Each number is 500 + 25 x the weight over its row's rms, rounded and kept within 0 to 999. Layers, rows and columns count from 0. Numbers have three digits each. The size before them is the row's rms in percent of the matrix's.

# layer 4 attention key, 192x192, rms 0.0639, rows 0-99, columns 128-191
067:488501518499525573518534470477498503503514487468508465517517491486480503474495515490538473446491506505496483488476487466553516451489511510524483508471472477486479469530480465469514497493562487
067:453501530492490533475529480516528520505513504522495475477562519510496531476533514492555493498511456501547463519494511455494527514502508521500519468490470576518459527507488532499498502497504499
069:452506477526484459458522535548471468481544472492462503522478534480474455491476519474465532463464493468494472504500496509497485476502484495488508460475511471493512510484483504435490505492504531
071:448497473514520532534508488510507470523507507476541508495500517506479528488490509509488513454514475500505471439450454466536530465480507487486459475478485464523516489480490501474493520474520502
075:521488497531482486482492521507509523467499499514507493505501483500485437523497498494431529487438467479514484527552522533498491506512473507504527503474489549514533527459474503489484488474461529
062:456514449497509564521505527487487494542534487509527486477487530473500516507501514495482480499509510539496518522499457476505501534518490470535495503493484459485485503508514538487532477500483484
079:436518462502528525513501491497501478505485487499526480501524526470488545469498503509527502486529479534516499443460473463521525490488500506493469483495495458485512477484524511500507485499519498
063:539494504470517531486527494528494511538488485498483503507515503493514539477529503522568454482542493526504490474476498507507532461489536533528523481503475530497477497494503504487512493523537505
090:566501547522491482483498490514478507480509524524475493513451504515496470503508475496477497529500543466477511547505522526504458523478517526511514472508527524510475518489475522516518509474472562
060:465505472494540483508503482469471507485498511488506491525492472483483499510454512511510500485502471515468507497508508473523453515530513511477442568494515530506483479502523485475494483496461521
082:537487510533472495500516463510462517485511543532501497541474509502510449513476516508456495531493514472483502518538516556478456518513499518512520485514529540523522499528481517472509518524492515
078:455507501463538496468513486487471475467530497535515466462459509463518477514485522548548471518475474563469498468483471487491508534520506566479484500494524517472469504497492515461490486491479481
080:511505490491497480492471505491498543542547485488503512500503483534503486530508528490482528500493456501470501499510497527553500504516497498507524493544519536531509513514474527503511486537461504
099:442494500480499507489523444500469479492509490502499530502441537530478545518496507521500466495479489518476521443492476510497505530486497518516504451476517460489497486504520534448515507523505491
106:509530501465531503521500512492519485515433476480527513474503507481494545477518474471538479488512503511541498496473537456487521474507475473493475509455487476473499501480482467496462503452516507
078:529508510523521496538434482496543492552489504502494535463516514516489455498507508522505525511491505489501510486522527498509481506499492450544523510471513453469523544498461484501497502468537522
098:502482483462447507487509523512450484435443532517464455498450477514507491527511501514481507524486468454494468534475507508507449527563497567493495513526538568526517479490520488468514485496478510
109:495499463523501475561472547489512482499509524515505498467516467461478514511526526462544503499478478508516490506470512456534554491534502459499485570472441475480481526471491513497483516505509491
110:491517484441518510479534512480454515456534505529516463507499513504520532472503491530484515474520521492523531537482515530471514448528506510456489480543501545518487495526520535483524452508486506
105:470487496537466519450446482483498461554486550503489532497508461506467475496505495480518516509476460494521526477501527500492494500466501496500511493495492466475509498496498478504488542496528510
146:511531509527495492571537523510509502491543446513499519525477495494503520479488511484536529461499510499508471481486483477488552475545482476466492511486465471531496479457513498510530467484493465
107:495499507528500499545455480531503478495490475475535517457532506507491456515506511475503456539500543552476525514509510524472480487481474463504502480518523484483519497535469458489479530504497493
152:462525544523509526547511526502514493513495481468466510480557512463520489521502526471518551530486509540531478498511444481489515542496488510492504504504481491523496482487491520529472503498491486
145:484491485522506559468513500462480492523487536499477529509472498474487487497513494515486547535505488514540470510489493506529486539506510516527518530472513495456530498475515466460537515528502519
159:519538529487469497488527475536504491465471541531486525557457502519514526486490474516520569491477504522507512505517509533493467490544492518531472493518461497515500546480524479520504488494501479
132:471492514505491539570482524490524465486493492468512478486509529485513504532506521480517562493507513511533526498472490494493429539507499520497499499503479511514518497506454512485474509497471502
141:478516502463530534535513531498535508522532474492445503518491534487513507487508461514473486471480468464478475518457468535499501518510491450533437499511511487490521500516530459535554505503475492
156:481509512530446454482498468467512490494504456510505477498483512482490517509504502536505463465467514473540488495498528499510506475514522515483508516479487491544478504481480480447548529480514496
151:503513482525492524512515514519456489539520490479487502502532475545534505505492479458497514491522499492523498521474488544446462472475516463514501503389529502523533514481522535526495507484515535
155:520475536508507481499537517508496517560550520500561540521466487506467521464488497505484512499514515480521511495512533500521487536478482508501527497502455491512479527466563537534488512510504506
150:533530518461525495509514515452527503458517506521504525487507484505496478515488534496486515479527490541470451494511493478521517483471495501545505515502551512530516471499447524513480513526475500
151:538477486513482499518530506536516499488482521509553478486481457483479485533518523519519532507514480476503487500491515512454471512465467530535495537543486511468499480502516529499497502494496509
120:483505563496542519512529491481529481516532489503518557496517513487466482460491417468477500483475563537523502517516486524471529523499504495520488470513509495452520499481520505523471489493476545
092:505523470506444492508483545549479539456468544506480457482464456514527527523507534540495519467513479479472527503492520491501464498516503514507498493464500527532525492514493480487527513500526456
093:515538520485515520513514477469545491512534488497517583479537498484451448481475453491500482490477548515509512469500499529496530495503508473506465493498529487452485491501509515525457485501483540
069:489502515464476499526500510549480545448481508508466475531463444498517545534471511528504511495482477491513486473463512540524511470509472486479465513462497459532481475530491532507545473499519488
068:502538500483444504459502519536516540499499520501494453512497446536451546507487539504508526502507477515495544502439510501487520477513515502477426493459511512509489518501498512550546502480488471
090:504503447521512480470490514516465521484453540506465426514458501557546543538540549519484507543511471488478517527506511480507451542504496521501539504509496526547490515497500495518526510478506474
091:507441501477472513510483491493463551517447541527468450542490504502526533520491527514532517496536488503505509492466525471515500483506525503498519523477514499536481501491490505526552546471508464
073:538494502529500506528481505536488513496492535500492453539460507508540490540523525544476511542507479462459473489524481474476452467525477503500546462510530506537500539517515502512484490485508500
080:479497465536487454513483479553457547513517485520459442490461492518502519527547547524461482521545483432490515460489486467486482518493473510499523525458535541521503501523507502480490476476525494
082:479499521512493506516460478481524489533540443467527522475528479466449462474497464460496489489445502506553529483473507492483503482483531464490464484472508452470488485545495480480480483521513524
092:465488514519488552518512505462549467514521501513546546468526502463472461454510443441498505510506519529526475503520513486496475490541509479505478503496508464493526493467488492477491504488487479
070:506508524506526534510459547482506525498536505517504591485520498497463435425506459466492522474490517517512498501501498535457507513517502510473482500500520486498493512501465516503441500524459495
075:549476503469451513508476516500467504476453510493517489511515497550503491540519511489482472483509500478493512534532511472486484492456487512443511441479528507509525488544523533502505505484513488
089:473483516490516492483520512449536480516494490472509532489572464477489478478500457454532468524499532511519453477496481496497548494516527456509462494539501496464491483494502485498484529512437529
085:514497539494485466456510468524470493503495481515518480493511480526501500486502475487471476485464486483510475492500474466513496509451512520529530442512504506485519543523509521557519525484505516
098:493484498470491505492492513511546463488530511506538510507514501496478502442474475492510499491500525539565509504498512503495497526527538481452489529509476511476523476488484470474489500539430488
081:510509507476455494483494481553476505510472493517497458490472505487523506541511510498486466493480543473460534503464496548456506491502491493504516489530540491512469466500514488511478484497499521
102:498482542508541517529517513472528470487503501524485561479571487461520497453490470463508482480481501512509474481494507529536534488515484501502488487532487494489552485497498453474476517459492477
104:540514454540478514473479483516455498524463515502540477514483539512480514535491519501468490507457512511493470519529534466521456526486476523529487490496475505513439476471515520545513545487532520
092:498487509463498506480509495548451477516497481497522475480497461488490545490506493518500518488467499472466456516478459484462478477471491506524508473509460532552476491523520537512488533487500505
116:430560486535559512540521517482542468536528476528514523494506528505476465485503499480491524464486486511540494478503476489524517500501483444520478497479483509490484549505501533486482474528432535
086:524520505494516468478480474461507540474480506521554525490517540478516472517500474519463523538492556533537509533508493524437520514485544503513516462500525466497493476489505485536554486533524498
205:481498538497519524523531495471539466517545472497512583487533489462473477441480439471534485477511542534523504484494472518480522514496505468521494485513487476457506511485501512504465485499474495
052:452506470555448483519495486513488535525523477494487479485516505501530486522479540505534468495500483458532492465511479458505479478496490497533494492519507473480473481484513490500514518488496472
087:493496489510479512512458446490501537517568535494528518470490546473514489485469485530482466473508501509500499464533495512481490487476528514479504503494505499437503475534542489506508518505511473
102:475491527519538511539476463512478494522547476492518555478520518495487489515538452471490516526499490469503484491502501490520509514536526500498471473508492507484492477450516474501452487554484545
102:525491482500492491509493509528467505484516553518487447505461501520477508494526539518453497509551483519453514517460472499495471504534498522484495464509517481525517482485510503472552501479501523
092:522513496505481516522493498464537526562562479498526556503512523488485484524468487486484504464502513504504486532501525481501498524514531501538494466516515467442493479461503524537488524497497517
108:443494540530536486501497544483513507531536527496493545522485504506488484484456497516488489474465552475506521535491512532492470480501455493519497474541464511445533500477507482544456507491514529
096:483521485520522501468447505501472529494478471464472479513473501530522514543485514490492510509508482444492531495519484486540492498482501480492529502486529507498516568534477522541488449474539484
106:564512505473461511463525465518466476505521491524591483486517510513486507494481456509481480500473505498505535515517520503457509499526503490509486500520506503477445453511503502565498512474527484
109:532488514496474519487548465487492524512518495467521517522514478497535492488461470534509494531492523458489478493493470490468559501474522503486530498515518496425448516515512498512515517469486492
077:561480512465490476533544514477532458453534478488496480483501526469464488474465470524501495497495527518508527478473463501540525543499497506484474507515504519549467467500466474450430451497486525
076:454499549485517478538489504509510482525529524486549518481483467460502508447519467482500554519487516517491507504501439522494524429487519483454498501476507459472431537502492500492537468505511505
078:510472533485477491481512468530524529484526506466504487517494509484489512446535534502494507514532553482474479502498522486489510512479470485505458486509541521530487489526476473506461486477513539
076:503483487501483499530483504508529479541448504524508489524514492479491519500505466497481483525481491530506507527496466489476499444521526511475499494511515440448481493523482501471536458480510509
073:481506508504504481508472526523494463508474510484499513485524474466457512503475495455492514494460449524533478482547455531553501491480545467506484510492448448461497462529498468471488472517490452
073:466521457518500527468460522452518508480461540491483497514486533510511516498480519491499484526478479533543470527500498484482492513491490455576516471511512482523546485477494479490513519450515484
085:540538533484532504524517521510472515475511446461513501481501497492527485482486489506526464507507497534474453425517483537497512492453453543465488490485505524500464500541508484488471501530500516
076:464511479534528500489525495496543535523520492487491479440512490479480538481512480496458542490501512500493521487477468457523516478479475559534535492517461487471540502486462482498461522483515490
091:483481462495513482523540502480557516530489468481489488459548512476467506497548465534507507484473482495507496481508435455528507501518480539517515494530454515460521456480450504478451488499516505
068:477486462507487475449503497478528500534508470511502488529485534468526505509530546482502499490488502460490489548472495466495478464507514485487520456504472509504519482446521524513506528520558472
091:498514499505489489479528482518442470470500503501525515502502509511510489516488512501528512546525511491510489479515549531447486501489509508528494508472550468500473543535549460535559480504451489
079:498506469475534514485555559499501537500476547528509508525499460519481525500506525529490451503516478521537542459508500497490502524525462524500504492498528519497496451495527499465507467480480453
081:502492518511468505487488513454502492552507485489458488484489522511474501492508489488481522488515542517494444541518467481516497470500486469464499461477509489532507475463454518524512522488545496
100:514508500505490543507510477507450485452508531491489485483492521542509532538448522495526468521508510529458519497476549553470488503475510464542483500497520507542504538521531491534541531511478506
076:516485492486493486481490524467464482472472519559470542530520472452512481466482518491490523521461468554518497500508504480481511495512523507466531538499543531445474505531531530497544501523453463
111:448488487502493494496515505482526500532539475520467511494533488472493458511516476471488504474480528503497506550514475446537511476503483489511543506530502524495523500447464522465448517479510508
109:490505456472498486487532535483441488473469492517504495550507509497471553503520513510508474481453468510485468507488527483477486475528471476496489488492500510507499519520517536492503485505535494
091:443480491486441513502507504462547483563467529534481521446556515498510508448481497487493524467489520502494476500509494476499533497520521530466512516490501501507510503488492521540506499505492482
096:504492484506491510495503525530463485475471511515524508520499502483506526460464502536510479532479502509468489503523505537433465521480525488532486520512527496474468538512511518518526508506461482
103:533515482558537518508473514531537477506498471502513486522497462465484488507518514517483492498472483480525553480513460493528481490507478500490503505504511503436493503457512529487489462494521520
126:521524479470494499484516498508458529446483488494508460520496500513510552535500551536493524526505475513494489467465513545475494523504483490496451525474524495550438501520536524500553505493501527
105:545481484496472528497518501498456515492477533528479486512518459483497508499468486531476533492478453538473474509523543491466485505527491523522496490525484537492495536517510512514532504499495479
109:472528479457476493491519521529455482486506543510516502511516491534510525495493528546506482544494493504490511537482522527449513547503521491550491505494507467497502509462524501478504466480487503
101:525521478511514527476533502523469505528518504488542529552480472506484512484505508532483506524472488492496531500523529542515486454479516491520505492462484521473528498475479481513502511536474518
095:490503473557500462513515507493492552505519491495528459511508474524514534500496511510510496500534489458538547474491515462502516469527527437513470503494494487487533465479538458512487514503474519
107:540529504480510499477488485535479497471484495472508499474469477499501550485514487485514504537481517500477482502475529494534489505523491513456492464464502509470529518577522515503499536544509490
103:501510479496483502522482520552455502486494452517519547490503477527463507463492473488496499505476511482484459518488548498513489495522507483533511498450501473470527517500493481521476481551463493
095:466489496562489463506513521506529514503513459477512505511524479508500519515524504524514480506565506527520491536488533465497485518489512435548495512473501497465490492419507471520511487457526510
115:505471454497517493461507524540441484533482465505519534510464501490469517470465497476487448497495513471468509477501450535494495503517488519477527486510493501486517480511474516442479494492509498
104:518510486559502490463521503526500482498503506490544553500466511513482494518541492467458531509504530463545545477495462530504492491484500483510504513428496492497495475515513496491520491501487520
112:532505521532441524511493504432500520513478510510459487472546522522516477507484488511492546468529492504499463454519507462513543477492511473477499492542502511507466503521487519548535517503485474
111:453516488498505481486458488488514489469516466510464514507505512529498487532485512484491429490542505443456532497506513513505493544503487490522492516516506513543504479522484506487492478483537508
131:529507561498512505492468510484517499517526526547501594488502489501494459481458443498521491477505531514521515498547468513487506499513498475502499476521474513506549518517494511526464490483490518
064:530504521457463499532504500508470506499472522497516450474484519469483561499529496497467485591495490485461529512463559492574467532484502484490499525553515536469490503510539516455500491471532490
091:501507454478505499506482523546495506480451498461492427466480481496494497541491541526485503503474455494460474518464507509488475513475486478515460504490516529561493524521533497508552499531476499
085:508494536543552510515492502480506497507512495520499539519517455528502477484465499507505524473493527520520526466549452488521527482523494489501481510474472459476519505485461540535509514503472523